From a checkpoint of a small transformer trained on Wikipedia: shifted keys.
Each number is 128 + 32 x the weight over its row's rms, rounded and kept within 0 to 255. Layers, rows and columns count from 0. Numbers have three digits each. The size before them is the row's rms in percent of the matrix's.

# up: layer 9 MLP up, 1600x320, rms 0.116, rows 666-708, columns 160-319
# down: layer 9 MLP down (transposed), 1600x320, rms 0.0526, rows 666-707, columns 160-319
up666 101:149122145046109074100107165145066140130045124171124129136135109091099143153071071114082142099113114118071091130108118135121141127123115165130119121097085156172117172125101156121108150119121156148142199162118137068104088146133108076098153094087111149183161075165177137108092190104117093118151179099064112133101172113090147166089154057175101118091125130151141147099143170118126125197134149105095176118115160135077097089083112117108131169140168150097126134121149094167115164099149104
down666 101:159150118083117106106126135094142090167118080148139123132153129109121130123075102067181054133063115109089110132141132061085133141163135133150101132054132125128090152089107125150098157125153142084180086069059083134090151104119122077134144105135172126135121116182112133109129165125112136124131105120130110138139152096117107111090127131183085059129144144132103095128171153119081104169156144132093154165095130107072072163084077133177114104160159117060059130136163151157155115155178154
up667 100:115176119068117088091157151132145126112133079131087106181121121099115128102138107146160111098132158118113115110150100134108125164144066112119174152145156163118098137075150145075140098109084134136162112164168121142151166180094122146144134121125105127141104136173100102083078149148067114145163129112126151104088140139127133148089160116184137179175093081125109090056170162139083124140138139123115119049092150168166144112112099104146120138073101180141101163176107094170096124112122145
down667 104:204132092161099109086170170148130118144157078093138168134111078108080094154156134080157141132135153141135147090189103168132172100142116089106137086133159159142140126127109136137105096131124146118132195217117136140123134134084142126164090103150073121150081127118147154137119093067154078120158147157078144091126118127125124137131180190147150160110181106154157137100171090158123140105134090131153117104103180127141053121160092091127154158097066109116097123161108119149148101141122133
up668 105:117143146120136154115075151092087133127171076121187176098167129155090107130166112139168094100137141142095144175188151083081096090128200166167146118075132107129114113091200130090097104123121136132075130148135163075151142135144111165105122102137136121081126119130145103160140147157177134159126098130120169156162155093134109093157137134074169124146108176079156147108158153104197102163149158156131083106123145155111167146109116156197131177131097130123128158109149166137082141117110179
down668 107:094100100166144149148138059093136127157155141117153114172145124151066092077132119072155130131117099099096152117089101158173122171167133163168158099137168060098124092134111158135169109104109096112151160135107133124059118163088100131116158111135111138149135098068185141145194122072164112122119107124106111152141169125176168070210169140144123091153071100080123060091128139126116141163108127155157113151225171151109141108133142066051088111133134103127144178113058096096139086155130119
up669 099:112182172133110146118138084120108179088157155124145137178122133057080144128088136157178150082137117111151150116092159116117156073155158101154147087087139151190091139125108057173174151153152125126175117168146155116150124144194147192088105121101150154095094123091136095125135180168119108149090147115081066173134157160127130121152181213140097128161170135116162125113114103145113135077133127098160117139107118156143094153119121179148144124137114085154154168136071088129127116114123138
down669 098:132083148116160067099131150115139105175107147084170115106185152140149193070107078155156159139167163093066131153108161118130186136126105100146085086117136099115092121076155098111154132109115124136131089200099134081133121174128175156154074135134091092109106095151153110179119099195098108126081144148123105132061120117148075121104180186086089110116109153105105138134083171152111097121097166064157167097111104106138161129133148110167133083156135064100155106149125134144034126196107183
up670 099:132115088184126172116098160124142160124135160175069170191131144156084154156128122149120082128145132119105115103094119152132131121117111100089178118108144176109087171121117089108158125149142153163077066094108138066102173110149138047177130126129153135044193138151161162101157090206190095142091149112111082162157106080158125029134104116111105130165129083144095124153082111180114086096121107095096155118174146121143086071088140117077166135105057139155102112149163143113130127103107073
down670 105:130141081124087195161148110137178081147134184161116108081107164153126097127135071136136083151115118054150164092138076108150110111130100113087089108128131179128153116114072098146181106131079151120078107131135173124148110213101149107092091126122119077137167057075140158131061131117197151158142091120148105167138163066132116129122095125182123115218120109107150093123102108154158111189158115126103166079135090149136129158132137115145129113074083139124151119125158086133096107097151078
up671 104:136109187125132160180150142126129112155066169171100169162125138090126109124086133094114125096125118145144096176135100184065135196113192111176113102144126117165136139127150168215130161100129126139149134141105191112173133083137179112179082127143174081090100162142141149148152092101114134113108141162125098172093154160132067076102092123092140115107171128167093182130113112168150149134121178125137104168139122142088120145130093112144094145063115150121162111114090112131166099126157133
down671 103:114159090139057088173165161116207133137125134090131136183153079116149115162184159093144120124114159135107152126139048108084149145117147162086174093167150153095157180112102084150110084122147180120160115120163130131071107129123122127085129130118143173172164160138087137123109124059149119167151098171147141165094104096109121149109105115108124135067151127127139183173147066175083130126120101110110088108128053093137131110049155096153145101108139142082097133111147108143154145202108157
up672 097:143177168102143103125085106069091162076170170119111146097066103155159130179089130133127161181171108140152131095148102132154169151139150120142141180205120115163108135140100111171126123130123167092159188175072127174131135165115188129079105133143153146078134122114176147081125157130144116140138139171135202182118153145119099094194075141130135106183172169117068150191116145142171116136149105130117160115107170138190064158147158149112119135169106148151083098141131099117117066142090140
down672 099:190174099125104135151124144083094144146197155139095159177129158153203136110153100116158063104116112099177107091102115184162149153161149093125165184148081146116175140174143112152141131118136172076080106171149194096127093138065125171077084134145150077149124110111122146133137157128196147110188146141104145142132124162103117092132156161144147102133173113085142076065194098192160126109135135180215167153159145103068121115062191103144158049111126078162188166164118117114097114132095146
up673 115:129175198153129114166134082151076105114135115136139134117138099164130181147195113166089162103156148087218081118132087134053138156125093098127157126096179174163158081192175164105124121111178124150123184151108133107138155136112107156120161145146137134136130134086129122108163114103145156145099134148091123113203150112108128126080127137132079128168133125116168101106120151151093137081084133121145099075102077158189085115139124156155144194088175172123129170176166101108105163083077088
down673 108:098201123118125140138158128168183086174133099068132120098128156150074123128094104119125122102152148167077128097122125163079147174131097127167086093138082135119150077145151145115116143113152162153075171128079143156159102134182110214083127123109164124122137106126184074074144126172160130115087124165148112167202146081103108101137143086097052116133120099169148111111111126142090126151122162107103121126135169095142111074159154142143128144096104180065138145133194157152116170108092095
up674 106:101172032134146144188113187107113137187148103181103093192119183084103140144095121067112221134115087124113098125047106168146108102107155123151137094116129108104103149132135118165051176188141116141126151105152138135145126146115141149149118085113191134131108138066122117123163135205160083146145169105141180128124157198146115099049104130133119143119152123149163098125106132130157161136157138091067171099163109148119152120112145126105093130158134170163143115105111143165119144135114127
down674 104:135136047125107147131137091125069137185118141135096090180087138134146132110145129121126106120085152143143130100067099156141106159138122167102106116123126091090128111137115141218094149153084135180140151142150137124116132090139124143123130077108134107112154085122168173110129101113122044184130095128114126161094111159086110121065148164172123082092103108163101110137164112147137161171138117141091140179136165093160140126132142146202149142132148175160176087131211113141123113143137136
up675 107:177154121201159088143136068123096109187085145107103142181140141122153161145137100164084173063117081131105139092127139143156105120057127165130114078145116084146178099116194169182168169156144160062139065125118158134141134161152085157148146112084137146173107166098084129085070091176141131046137195140157107122161141148129132191088168105077106109096145116104126165172138176114182066186186103163129111115141130152091172111131140139110100137171150150144189078114110154107110130157106127
down675 104:141173169097098142107130155120085134169119146138067131181104150133139134153084142152186141113158162113115059052119120138184120148081112116177156073141146109137091100176107076155065175126065089179157162093125194087157139118082113174138111178108121148177114191161147066124079116116169108141101179123134117086176150182116103126131155127121152110128139090043106103169130153087179146125129132157162082090148135179079075103120085118130164071116143135125134105151156140145090112089097088
up676 101:179103157152177157094136168143138167075121148133148112166158132087113092124135087102118146074126156121118149141138161128088205215082131147150157090126125095124126152094205128139144171179080129086133117093139073157101121086112133074128127107122177148185122079092097173086176091155161143094114122127134075123151152098108134112125107091156129116142119111185113132113103104083085114100142121124118136108127132156129126140100150089098100139179104126140085137110118107143134147108159123
down676 100:138141173101180157087061062151132150122153105141100096117158099135146165095162118114120045127126157081147126140159103098104092066080150087127089125175134128104166159108146092122098101165124101122105108119165152169124152108138120114116116137057139187111119141109128126141196138079130155100174127127156118102120112117111152130072144124161152098089082144108143110191135164201103164119180121130130183137123154137137133168139127146151106206114075178132188124125158154218182117105122158
up677 107:117065105148137099158165180122085042138167125052193157149164089133098143122161116139117113170142126095134125115132136141132137168183097122097090127183097133137060150114151196099110114112112102162159121153060093090128169146124161097145101086110203157120137193130061150177128171077174054116129119147166185155143110169106138129074108142151133126118130119121159182156123157151109089167144130109103165123076163144067106100125114126142091140179116122174123151167187107126098138125140122
down677 103:174108141123123107157093119096154108128097126132141132132074091070077129050098138125113128192151081103075151131142135136152175145169082179128145183159135089148099137167159128130115088143140101140169126116160087085104151132144169091140168153137164166125108064147087143085062189167097137209096162127167160109126174107135132142116136204129152132149140098161112156142098166140142121174163150080166096149120100165046094093136082150178115118157143099169173103126138126148146127117127078
up678 096:154169139154121114117130143129134143199041148129084121190150100130117088169100150065146125141121112139106069093126147119134146129130164144153122112222147088104126104187154111151078141193222084159162164150135079145173115171115055139125080089085169118119219195139148136186142140120136103181155156113136117179182107140142118114116139068206110170108144117168135134111169128146082138154095155119127103101107082164191177147136102143139159129182085097098164119149189156097153117128088158
down678 095:150103151134059140129155116169096146168176157107113165136150092118127116132146123112143134151127127132121114117107163139132122104123135189141150057197135099153134149189127168142110054140103109133106147159140096112156102102114124113117112093126191054151156181100123140150156099140139155172144135067193101104151160076137125078145170108140080155145138087155073149145042105108130129109119194137150171091100109117140190131173129170131147162161150117134148112091148129143133161093186133
up679 101:166169123185107115120119161108100107135113150127129106046110159148142130202168208089178146151121195098140121157182118107122145133152109151082154193082134159088166102118120114145133084144146122082109075143152093136143046112113163053096061141168084116100158086095160064149095123169099159107164076097085063124107160132184087137131074091137132106188092113122141155060121129157187101119110126106121150154106176130137088124179103130104162164175056111132184216159129101131123152176139135
down679 096:094126146136069168146125121132155133131125110140123116118106128087185101117121178081108123078196146092174111143108054149175133157159154076143082119127102149103156089127191108098142118145110141090148123205117082114124167093146153125119165172175103128151154172139153016166137151105131159123104095107149151119102183118141117041134156131179122117118155151165174123142072110180167104125193098148110196155105110104110079117169132141109103140107079124112105153161159077145119117153148108
up680 097:165150162144172134154079159145115111053131060114119107133152118153163184142113138150088111090175133067113169093083144048179144151144151135132182163108139145149107169103159134123086137129137115181122123116114120153157113123102102154146135050154097181082096158096140099163140109082158085094092099116156166116134105164062151134136132094137121107077154172099122121099082122065131091119118168083130142110123079128126151153106151132101110089140121085179105142162187133101073094106148152
down680 103:106104119151149114096126143129100189138069107128151114105125097106149113130102110119129103106146113141112112171189153126117163176166135149122102151113120143147140144100076096087168188063118109143141088177061083150102095149081117107113127089136086080138146130112126117114085142142139162143149161137098160100080153090151160128155140098102131085163161072141173132166160054149176142096096100039140084104103079108164151081093126073119135102107144139129056157167082117175195151106081145
up681 101:166107172110118129106078143081123085164149064111179122122059156113154126104070108196089101141148133147176114075144094136088162150157148144198107150091140108104144173118121081122149080142141087082164097138117149085136100155145086064141120123128176089156211150119134065155112106148107146135182136163120130101099132143096207075129129187113160125193111139131103137135083174129113161109115180097092057157131150117104122081118142075145142148147116148098123115108151158103076082136105114
down681 101:094163057108153128107192126155109141168144109119146130181165137095154142117183191099125105057175155134099118094161142143135112135138068130106080147141129076103117184121138079154127115148128111105189127113125137155058063143101099108119112145158121097095194110142164121152096146145085125191170154134116181138101185140109149107174176166102106131153083127138084128152095121161190113118117149109127082141129181115141153133140110132107122144103156119089108158142182112191066072142110214
up682 105:102133124165168104123127136083099101127107149143120099109128093165133119130100173119126115117149150108157106090123150121145105165094175164135086211135186120114092182151099129078137136210171114138093074123163101171145125130148141119093175136160175094065164133117105185101135109093107132101094131038159127135100118200105157158118099138173140150132150139144098122132126139106080154117139163075081127163130132144210081138153121107186174129171119054120082108104103120117143143168161129
down682 106:107162140113149138063121130117071198118174178138099131120107109082145125039099150127135117165162130024103109102108156132124127121156120158170101145126129169143189115091108157121107161096112133172093110122094108149150033135112074080129112103160141101153079114095124159125149071139151120171083127109159145162098102161115128129140133131204159092137146147172093087086104134150133137082078058095096119151122139131133125079096114213131113125208144170190150097147176116131110090160195064
up683 109:203146236141125109142112137166100098084101083154114084150099104078097089153182136109115142107148154112149155189121087109097135161145139088179183195081147144182125103128064168136102171119103108063143103118126129113155115133090032179128146100128116148137135112111132088123082134147118092149130129096115111113079147130065157161136105118106165173080121107191183143120130106103099124137136132109113142109112108150152030187114107167122176137131108136094136153151165132153149086177139122
down683 107:213071144143085149099106125186068108151138081125135090134150110046080120128146096079152097139127160071126091158070142191146136123140137172116119135124087139154088160129191118168137152124091128108100177096112082142096135134139126161131171180158216151183134194154124152149134091167132183121179142080211099062167126100104106089125121078122105115167103086174149176111151167104102163152133074176116119129154149097146122099142167080144109098172121125111130114136109109130164135158108122
up684 089:119087148080116128130153123073120124174086104099096176136146129113180128090142131148155131070144169175121065142112137095108110189145111180159114150162109192169139114154167128117164107137124111123048144068187105137067078153148099119110178099125137110166145112122112172093193123169147184094128132079151121094134155132101145137136201155131128140151148162140137190084163111162111089189063166199131136186165097075098130153132128126179138140155142117092108140109151168124114103096106105
down684 096:123118187080085159125084138105176153126134047171143127196112132113103114119106197115147112118122146108116160130118144121223088150191174122087190108125101133174129109093139095114093099109114131164143160129096101057099128081103111103079146093129157134104121172119148141108120135188104144096092166136121128089122150190039109125172105057174132125137076175154084127186130123166128139173054149115120136062111083106111195187132146069156137121092073146113093143109156145129103126097144127
up685 097:107150114110155140108131194143098122096120117076103151154159168085058134106157111170164095147136164119165142095123101133094119216110096080150109123112133154128094142136089157109116134131113159107132183120126155125177125130140126146118108142186163120143185110073094104141137170144140117198137118118183142121116125073125109132090114106205119120159122156156129135142162123126069180117131124114082155140108125138136139115166173145096075137170140094106081167185081135107166126114179148
down685 098:030177122114111179094094123115101201105160109096168121124124150188122126109113169122097151166119073101148106139127158178165150164133125140090183143100158179112102091112090164156109112170134093086112118107130161114138097098144147154125134106163170092125124177126143176052115116138139162178103168114175150118137153142188153043153186123147156138089167098203207198124121164099113165080118104149107163114112135157160110083139137135109156126133131168112175114160163144156117132113130119
up686 109:139120115195167157138061103163154115171179154098139107123174100085128141121118136179066153149157139138098193115095142131133193184117077133204091139128182138125157137160132072113113110146161207109116095113101129041113176088101114054131098116105089143132165102180102147115131108140160069128111086116166117101116127120169148196133080149139156108121142222089118135097092209153138063144175127104119122145119156112120137146126113122085160130094105141088125157169116116194169166121161106
down686 109:150121098072113106118078125179113087122160152144101195111079124134151169121143177093155058068076094185147126159171106101111102122096140146134137187103126098146157134123135119114181175164150161129118105158151076093117099101179117135069138144122122138107119175148134051154160122193120088175129116189193186111134104104098229108125158166097085144153139171126136053104135144138101078123118081148154143101115094132112082109134139187096183083127198109139155090156114119136125131139141090
up687 104:157123111112160148195149140159108211121120138107094132127110162164121074070149162174096052124106127146197167074101141107091168141153179148143171142142102138171067128158182111113147088122105082138152117166204093128183177115140067173183128157099144104182154157121121110171118136134127176135167128093183178090141169128123083152159162140163135112177187111112137117156099209152142144088159119123118149149115132112121063141114149122164098111136150161098133142112164113146150167154128161
down687 099:126134136086110065109120167126111151161153124111125139135089127122110172149090087125095122151127111124158082123075145133117119120185156153165165123133148144181144138157102168094154203093148129167101116155085174116147162144140138151135123123159143137171101159124180162118151123108128127072161120078121135181129103088118071156234148157137150143095179123083069091126132153171147141146116104107106152170171142152095147152111104154091073089099114130088162190105173150079117192107137199
up688 100:128108087138135129193093149159205177145115068137099140163167142061122125157119189119157137138093135106159161077172114138191121125075146131141120129151100174127114155166181142135089125104091146153151140120103096144231127165107154116079174102096124135136131177097129138140135193100122133110197160178169149169102110151128114100152164126179116151124138129163191142121176146126133055094144183080163172082148122118129110106143148111180116184149111102149079160152086172112073125162130117
down688 102:092166151098124165150104137163096116148217158134107134127133145114151128122093189151110116154124133102092127136111073128176114126149161160132078124108170124160207092063163102092144115177133153138139155162187224157123144121124078111117173158150176098143158053091175185125104083088130142109104142179162123146128141135116164132090140196137160107120159136200132094166098163141108174163160156149173154057207151088129118141123158175171111101096108065041101112113149153101211125088107093
up689 104:136102203194118129120083180150146112120140070121129157123097151132172076085095144171086102148129140137079147138176150122124143165076096119154140134144148092164095165111111125116158102174158110148107082100125085131136098137168119141139062135167088149207140131097056143054153114099098085140049185112125109100144175085168174208131057123099152110125130124144161137106173150212188127141119126160153126101127119121160118153107141064126115073128151119136110159091139084120142149148142139
down689 102:191129111191160158153098174128095134134139165087206088095146111140176112133130153087154142139133110190174121096099076110171146108118189128140099075083106129140131128078108161122094123146205085125091103147127089078139137097126112122100149108093120145126134105186211179117104144161081108156095121148120092146088111184148127139070110192081144149099113188143094139169129140095075127149108125124128153141126081144153127105133185147133120078125118113111087204124135116118140183107138176
up690 092:092090207152212111101116139110116123103100089170126129143158191075123127143124137171235106132110148139104166094145150056125168069184151115168135103139065094077187138109135149130088163115129184129102107136149207051119127145113105112113123149092150131104161122162148090160174135150136156118120131127157142125163061127149107092105152075135101158139129137108068140157121118100067145089103129172115124137149090162157138188101093120105150126196118145151119114116105184107138125131112202
down690 090:128098169161128150136139069077145109120124102162160137157175191110108120105152159137134155195132077147123139125130134114139154110152123104151124164079131103109129112128174176180118170170109155153166122135057082156130121154131127125145102137080163165123102122124137174146179143110183147148123116158136173140103123149121181105124118072073140136106151141098191160128102048084167077107132133055203116119133119172098131126083124000123137154191141119085104106148159142139127139087085148
up691 105:133185131138127151150116130077192116139079085146126070083103150097142134158114149112057149135152181162109121116192091080166139162163155188090157048152162140113119103200131143099147081151064106048079130168112107155166148146133115055142185119121184187169100138106141087143144123123155083093147124144144130153143053105127150099100161142169176165048144172068132137166236125142202106154138103124147185126147153115128147148155143166159107126178107208105128102158151180112096089118121122
down691 105:213092074111083132223118141152120132116087120125190168114118199158139095135151119074169164109151187083169147137160122167075186225075118152185100084083115100148114084110130130066130154158145163182087153105113131120107146078164175132149090146154170132161149110153174147083067175156104069133108122118173132106130168091134165166047126139146126175120149144085099056145118101175161072133101142116116125067140090129159120119128108079111096109091125185082150089123122129151131152118155100
up692 112:161122107113148066112118131087119113112149114082171138113169152123143122134114163170135124152133150092139125146135115147088155114137165120140152139128148084146135181120161148151109163182161175100091167112152105102162117069089213149154200130117160179112134078101095107130141155091126045168156157148137102107099111170099130087166120122129077146104100112108096158116134075199144177127125126177120119111137105124200193121126119092130156050165114203132172156080130115138142143126100164
down692 105:119095109184100060107169192095109110103139107114139137090142162158134108145173098180180107215110123108157159140175169131164091138194142209121132162172111101166114160134149102094145154146146117165222105138137141129168152139142145173097075170089142131186129114122128127091101163159156150128099136185122103157147255161093103103173087126144114183112121105152100114082131159109130153138103128096109131125176104138158131162144197167164164111160181154095148099120145113136140151096116113
up693 101:146139153063140103136103167061161105115166083130152087122124148161131061104092122149074102199117089145147111137095131092126095110127168136134116159103190137058138182182153085122133073141110140150146123166175167182226091137160108158104143130135152105128137179126130094102120160110121090077139172110121143152129046163139135183181161119132165116125115123090128117145189155117129105078179122168132125089110120127138171155128091088105182120094062168063156108117115175119119119137163198
down693 103:160075094167159093107120158147206122145144157158149173135061115122095136188060118130120127167101115136180115138151112144160141105106086151150147149135095127124177129188180149112133166145083093125170123143124152098145096106131145131121133129089165157153125102105112148157115153110122155123089201074136079118105146096042095136091130121167138104122173142133147049127120162133146074179100165149100167095129117107121130161114108103153090109124102070125171144179137122131040121137107162
up694 107:124143168115166113130128110071121067141076126090149134111121138097132193166116119107125147169082110113131114140102140159136160160146137110122088118149071163130189147141127146123098190118156133121126121186122116092097158145105097129111095102102131121106152084108064092151043119083116150148174143125196139145107176092160113115079099164126146091076113104086140181154090114138098138069097172173144082142106085140078141123082167125111079091140091092140100126169136088121125133149137105
down694 101:123120144096114143149133157001141140148085106091095132124139090139119141086087153141167061190174127150131127098118153128170135122146168145135093125071088139113161133114107103103113139156102184075171104113134094156135156142086162142137155093106211142106130120157087135128083116157077116101152074173102132127102149102109158105084148098172115082079108093164127077114077108127205203104170151130170130111118156119108112136131109180050125056095109141131180127135142157139161122172110086
up695 104:161121146115190098179152125108121126165163067087095133111133143135163106126176081136113123063099091136181075138128128106116185137135145109142169078104193145117132148106155096081120127078146142127144145116122147162064068129140109112162092112160112099125143114138148097113093098126083102132080057146129160161193082123167058106080115142173172166147129104150067172155198078125123140095084172120117130180135095096139120149041161148178153146106064115107054199155144116136122128145128172
down695 106:055082040108179162125091135135051144158084127194082159114153135171109085117068126145110167058108166163095103122149210139163140143099127113193147088097151087099138068131194136134126168151173146150154110142155099151139136148036110149113145136107114147081131129080135140056149181133125122125109168120148157122159105157129129136118076153071103153153117140232153131115081168149125151141119175110101118093162196140103138120179132109170146127159120114109107130129122206167125139078102155
up696 089:118150212138194080185164093156113165132193117134173109124166112118127061087136139125174113099098079162157103125106114111136141133063155126178116144170135105120024186154107117118040119179166220150156186118129161113119075139126183124133129110187115063197124127133172121162167095152090118155128108095069132144168171152136179132139103142147125165124072149123143135111129083131125129153144129142209017141081130111124166137122166130097149137146135119147046117105144162074188146141071121
down696 092:119095142129137124172151156133116162084168126103177085111102139041181122127103130112182015129133132094134186096066034165117144159086154112154130095134179094159141192169114142155145155133098093154109095146116186140109102144112228148094139151102187155119160122168109152177109195093106153126107098137163142156092072126102084155183084112095147102114136152181161117106107098066112102136140143101149079114123154136121160180160121099062149139072155114124116066102105162078178104139105114
up697 102:083154135152115109120063169174142143145116141138189142172153096144143087121174093179105163174060148149170137139109121147142141125160089187131094118141134088165110126173151086168095150089166039136157095136102096112177076119093098140140213157126120135094155116132125159143092097062088090096151147144118163140084144137124135186154095164145114133121185094086153163175168096105098184110146132091139084055121131143086174157130153091125105085088189157169109146152141112136108140103110105
down697 100:128075089112205160140114111116091110148133102099101146170155055189112149145111123106159105163174138120096108117093139127076190109173098095162051082128133173139093064137104135126133147151185091153120082118130189096133126167090137181111116100073130156142150165125145082203148132137077126126105093143198182157090132113130121139103131080183177153190114172119127133166130099071106145131119176153104122072105119157131132193014111139138125138106138170161124125127105156115128082157157136
up698 104:078129102153152142162104115077138127105115113103072184126108094126181111102144093063142197177139124138083157122159087085094142075132113163126110148117156189123148164096109081161132135086090113113139173154145113097174106155145095064085158048087104138153105137138114173189126136141088102116118169179121166154141053148151145077145129173111120194154176072134169130153122107130130132103163081112107126104167123103128161125107091150156168135102194156153180067078116157217119134155152124
down698 102:144134125105155119128155186120132106119090091130090137095088159133157147147105085132063130120164080247163188066118083179165109149119195080111195138087112149152119187118152114147112106101148165147140149095177049148128110112127124127050113188072119145162142098157095127147109080119132168167133140103114142105151152097140154035176087136124119128102096124197147083160077144092131128139159116114150142092135101114144181162147080098097159141099139080123134115136164174037104105112161110
up699 120:155100144141157112101070155150129102097125095096139110117142113110159101100103138156142175142074080044125095104118113137216119137134071125177133133165088120205124151163111106093185139155059126172128115100129097076143155146190086160164186110156145104101141104113185096160137145094121131176154135135096176121155108121100095084132128140137152119078101150085116143185148178149108161069142075109113137131176115123086139147188153128067100143095129129123142145132109082115141103120123083
down699 113:149155098108112146108183150206164127162161139125169093085092073110167104111105188115190134122098139093100142161082100139186093105137115139192134151095103069095155089161097134151168070133132115115113095104099132125087118086127119081191182162127125152155146115094109168124150111119150144125110155111141132142084143143115144128177159130055112175148132123138147164136109171173109149114079133110114164150104155165124147062115175105087093103101176071147176156168134137174122169142050119
up700 104:152142093113079210158088149123095100141164195093075083147130128140120083156138060145092123121127167144137121111156158172095077153096128172141102100109140138135169164168119065129068102111131106145153139116091185149208130114139135155090142137137086133075135089179071087175119160171140187119152121108153130142123216110155092184183109187113204108125098142112167106161131146102105122115169195149197089105161120194092118080063181126113134114165102067129172115139133100085143157135122187
down700 103:083162102133098089178149094099134166109146147082128156099144126142127147076137133143080118146143158093136138136094106152134085155114130140122126128098145133170142126157140060203132163093141098099115153136109111143126159081105149208114099079152139141105144081112139067134164125120193145175138091067127132081061100128160131156113154113154115151164090147150181103157115097103141143054095161108068089129147132159136173101110132114145141102097148059136123089118118136149083155151084157
up701 110:095130084171132115132198146132107109104124130118110124108150128071153104096179091156147111166175186076120159085160096109191155122146169120092145185143102118072094116112096117141056169088130183119086207169137106149140147113101150103132091061132152105110128083092167144130116151095148124147100194093162111078058133168110065103116124182146113089106114077176142146066122162097127103089121125120072149137104121147147106061161122137126133163190141121158087119096099112126147103098119169
down701 109:126127184149127154122103130098073115087125130154147151075096104112200133156193120154128118182093137088093101134113127123167142132154150133094111125107149137151143114115154143146134159125165096087147229134156093137078111139168053130139112102166127134108170124136108132086096153129097099085142092172176123116061066134157079081097139158174075063137092086084156152129158173116128135089122154105196133217115116151105147120101128137113112101174121098143190101125150107124112105130138133
up702 074:125145113146164078087128135044142137098122149133160123182083179131148170137071117134155129121121154137135172140155209104149083089180130133102136134108120120062132153155122048111132171044125124155128100122125125117161137100119143124091089124094113182098130197122120147133093139166161164095135134125103125148133110145126128144117114079149099131126167167119122143135179090122104164084098160162101136131178156140160142164095155078181103161117180159132090116124047144171136127196127147
down702 087:107090097172187129162080103131140164130151127165172155103115148099125164129186133181162134116105077160130153166124081101106105108188129102051131172096136092151083132129207121105127145129112135151120118108111129076190107093093117129126076140107128182104076060142073201148112191142141197139087130107156194180095165093128127147126169111177135112145138078175112157110132118130129153053113169131150188161078133099167096141157153111122181111165067101169124114161160150175177068123162157
up703 098:152105160149126114107138155135162061152100090106151092038209178148127063156146117123140073103124148159072158174142066153122069120168170099162146134133089097187104073078105115114125157094111160138155160136140118179172126114115117156154131108125124105150197185075104127162110154126169154099123103112128164124135149131147109132131183123113157139161172119125139130163120126129093166128106182187164113097152122092106143089111150127107111095150091154159164165123119131078142125142090149
down703 100:150125102112144104113097176087170149161127109144128106135161140120115109182130150111165041152148151104159132136146085150134093109087161112134158160127094133174108143075124099117141158152138119135144116159151104157141179060147069126164091117153151118156145123135153193144165125105173135076095070078131177138146143118191142126124148103112140114160136102165166174119140158123182141099130152201130067087125130058084102084115150117163132086148105157117158171141167115068119166102092157
up704 099:088124097115119162168109113113131113137148131097104167108133147120141121150085085135134126167117119163161102133113078110151150107189197115052154194125159130090145157075163139173192127146118116101116137094174137118190131145127120149159130132093164169153109114047103128117136085188152151179197198162216117145121199109143066113181099111122140088155125167125095127128119109130151097174189153125100184164100137071177145076112085112128115135128098150141102104195127158146152116117105194
down704 101:125131070130123113157093095139146144141107115114189177124076113108071090135152110083134114151217131123084106107126172152119154119098157105121100131112171147145154170116193118174089082127133110168123116100168098171142122123140130090171090098175125150143120104109143122163104073132176154194137094084124139184122117144112114130144135175103150157121134108134116129149164112124117120175199130107208091166062123133091113069157165068160164124104164115118096138158159142104120129149097092
up705 096:157141084097130132137145143134107060109155097158146052103094173134125086085088078127110106161144097174155084124159138142093196058111137137093070127123188126142148100136155109028143075119119100115115090082105109067105088114116084158092147170125151114151185127124090124179109171124092119097096128108073121145097152158154141105159105084082120132094116144110050113138146147080070170190100107129128123111163133162054149186138116132113139140160093203139170104097096099138133095086127156
down705 100:118191140111126103214151084138110128179096122102133110100138110121136135118091183164149141140114109145133105076135169155198120082134098087107082080102154138123103106175191152062139128118111139147174080101176090127111127086126124136113141143083089126126104152200182104152100055141093088187114159146094155132100156143146060103168115145150114087087130166134116067139197194098154196081149146139174193159164127115059164118122133102135122160160063183106190132117129123108139145174192161
up706 102:103151108082076101196135127175117180131151210112113173164116107141135154126112168159143139150041104119164161175101114077133131177124191181189149141133128141117177160081112114113132139184148208067158136128133166177130108184105064138108115167119169154144113152172070084155146195127143165124118174139127140085122163121072096122117129163173106159139174149139124141144182155130136105128143181106155108132077138123139111159130165101084153113172113126086188153112124156117174151190055111
down706 099:089160130105084122104173087120159177129200182088148124127095117128072121149086157092129076111120146122093123165205183103162144173108154088177113098124155199112124148130159137013129138118097211137121156134106123137134122072151095164173143119115153176111135096136096167143137124091131132124158115129125115155116118134177149131156180104156153087163108124039105120184156155143154167126126153125110127137176122139100123110197146137136099092086179118086171131121084164121107151130157161
up707 105:103095158139160077123173132152080169114132067129163171174126073138074124107159080180102099146202120155128115145124068116127142152121084166134115055171089139093129113112171118062159160149196167150109152176146104149144195132163150079094095127141043119169168112171097163130124165143136145098126162163155078121135095111148108108123121114151142152135118133067163144153098159100137096084143180131149092144172168103185142052136110144165092126115168147111138095180059131104126196095122165
down707 108:123096110148079116129188104100141141106109122166141107143124098128051155137158122074152094128171119180144192144123142100155192144138147133112185150125080117095162114110105100127115144094179100151111104154118154145103163130116178152086079176107117147169150110185086139128154171105146114132105130182117141055065126132131154155158157091144146097180087145197165125139065098140114130132156184091080087127188082133205196155210117156165116119101106089106189103118079103130117136063174108
up708 105:215091153151163154093111094084108121138106128128093162074109138079186058118157091183160175094150146172132158131080154196108051114127121121107095105121177046107137120135150137092079120137142084156159116180119074103195107115092150151107080108157168061144134095106130164174144150140078090139116132141164101143153113114101129143112107083116130157143171092123069140168090191102134066133112187141145100121088104168115161103158112155140151179115128089158117084113112101118127152116100091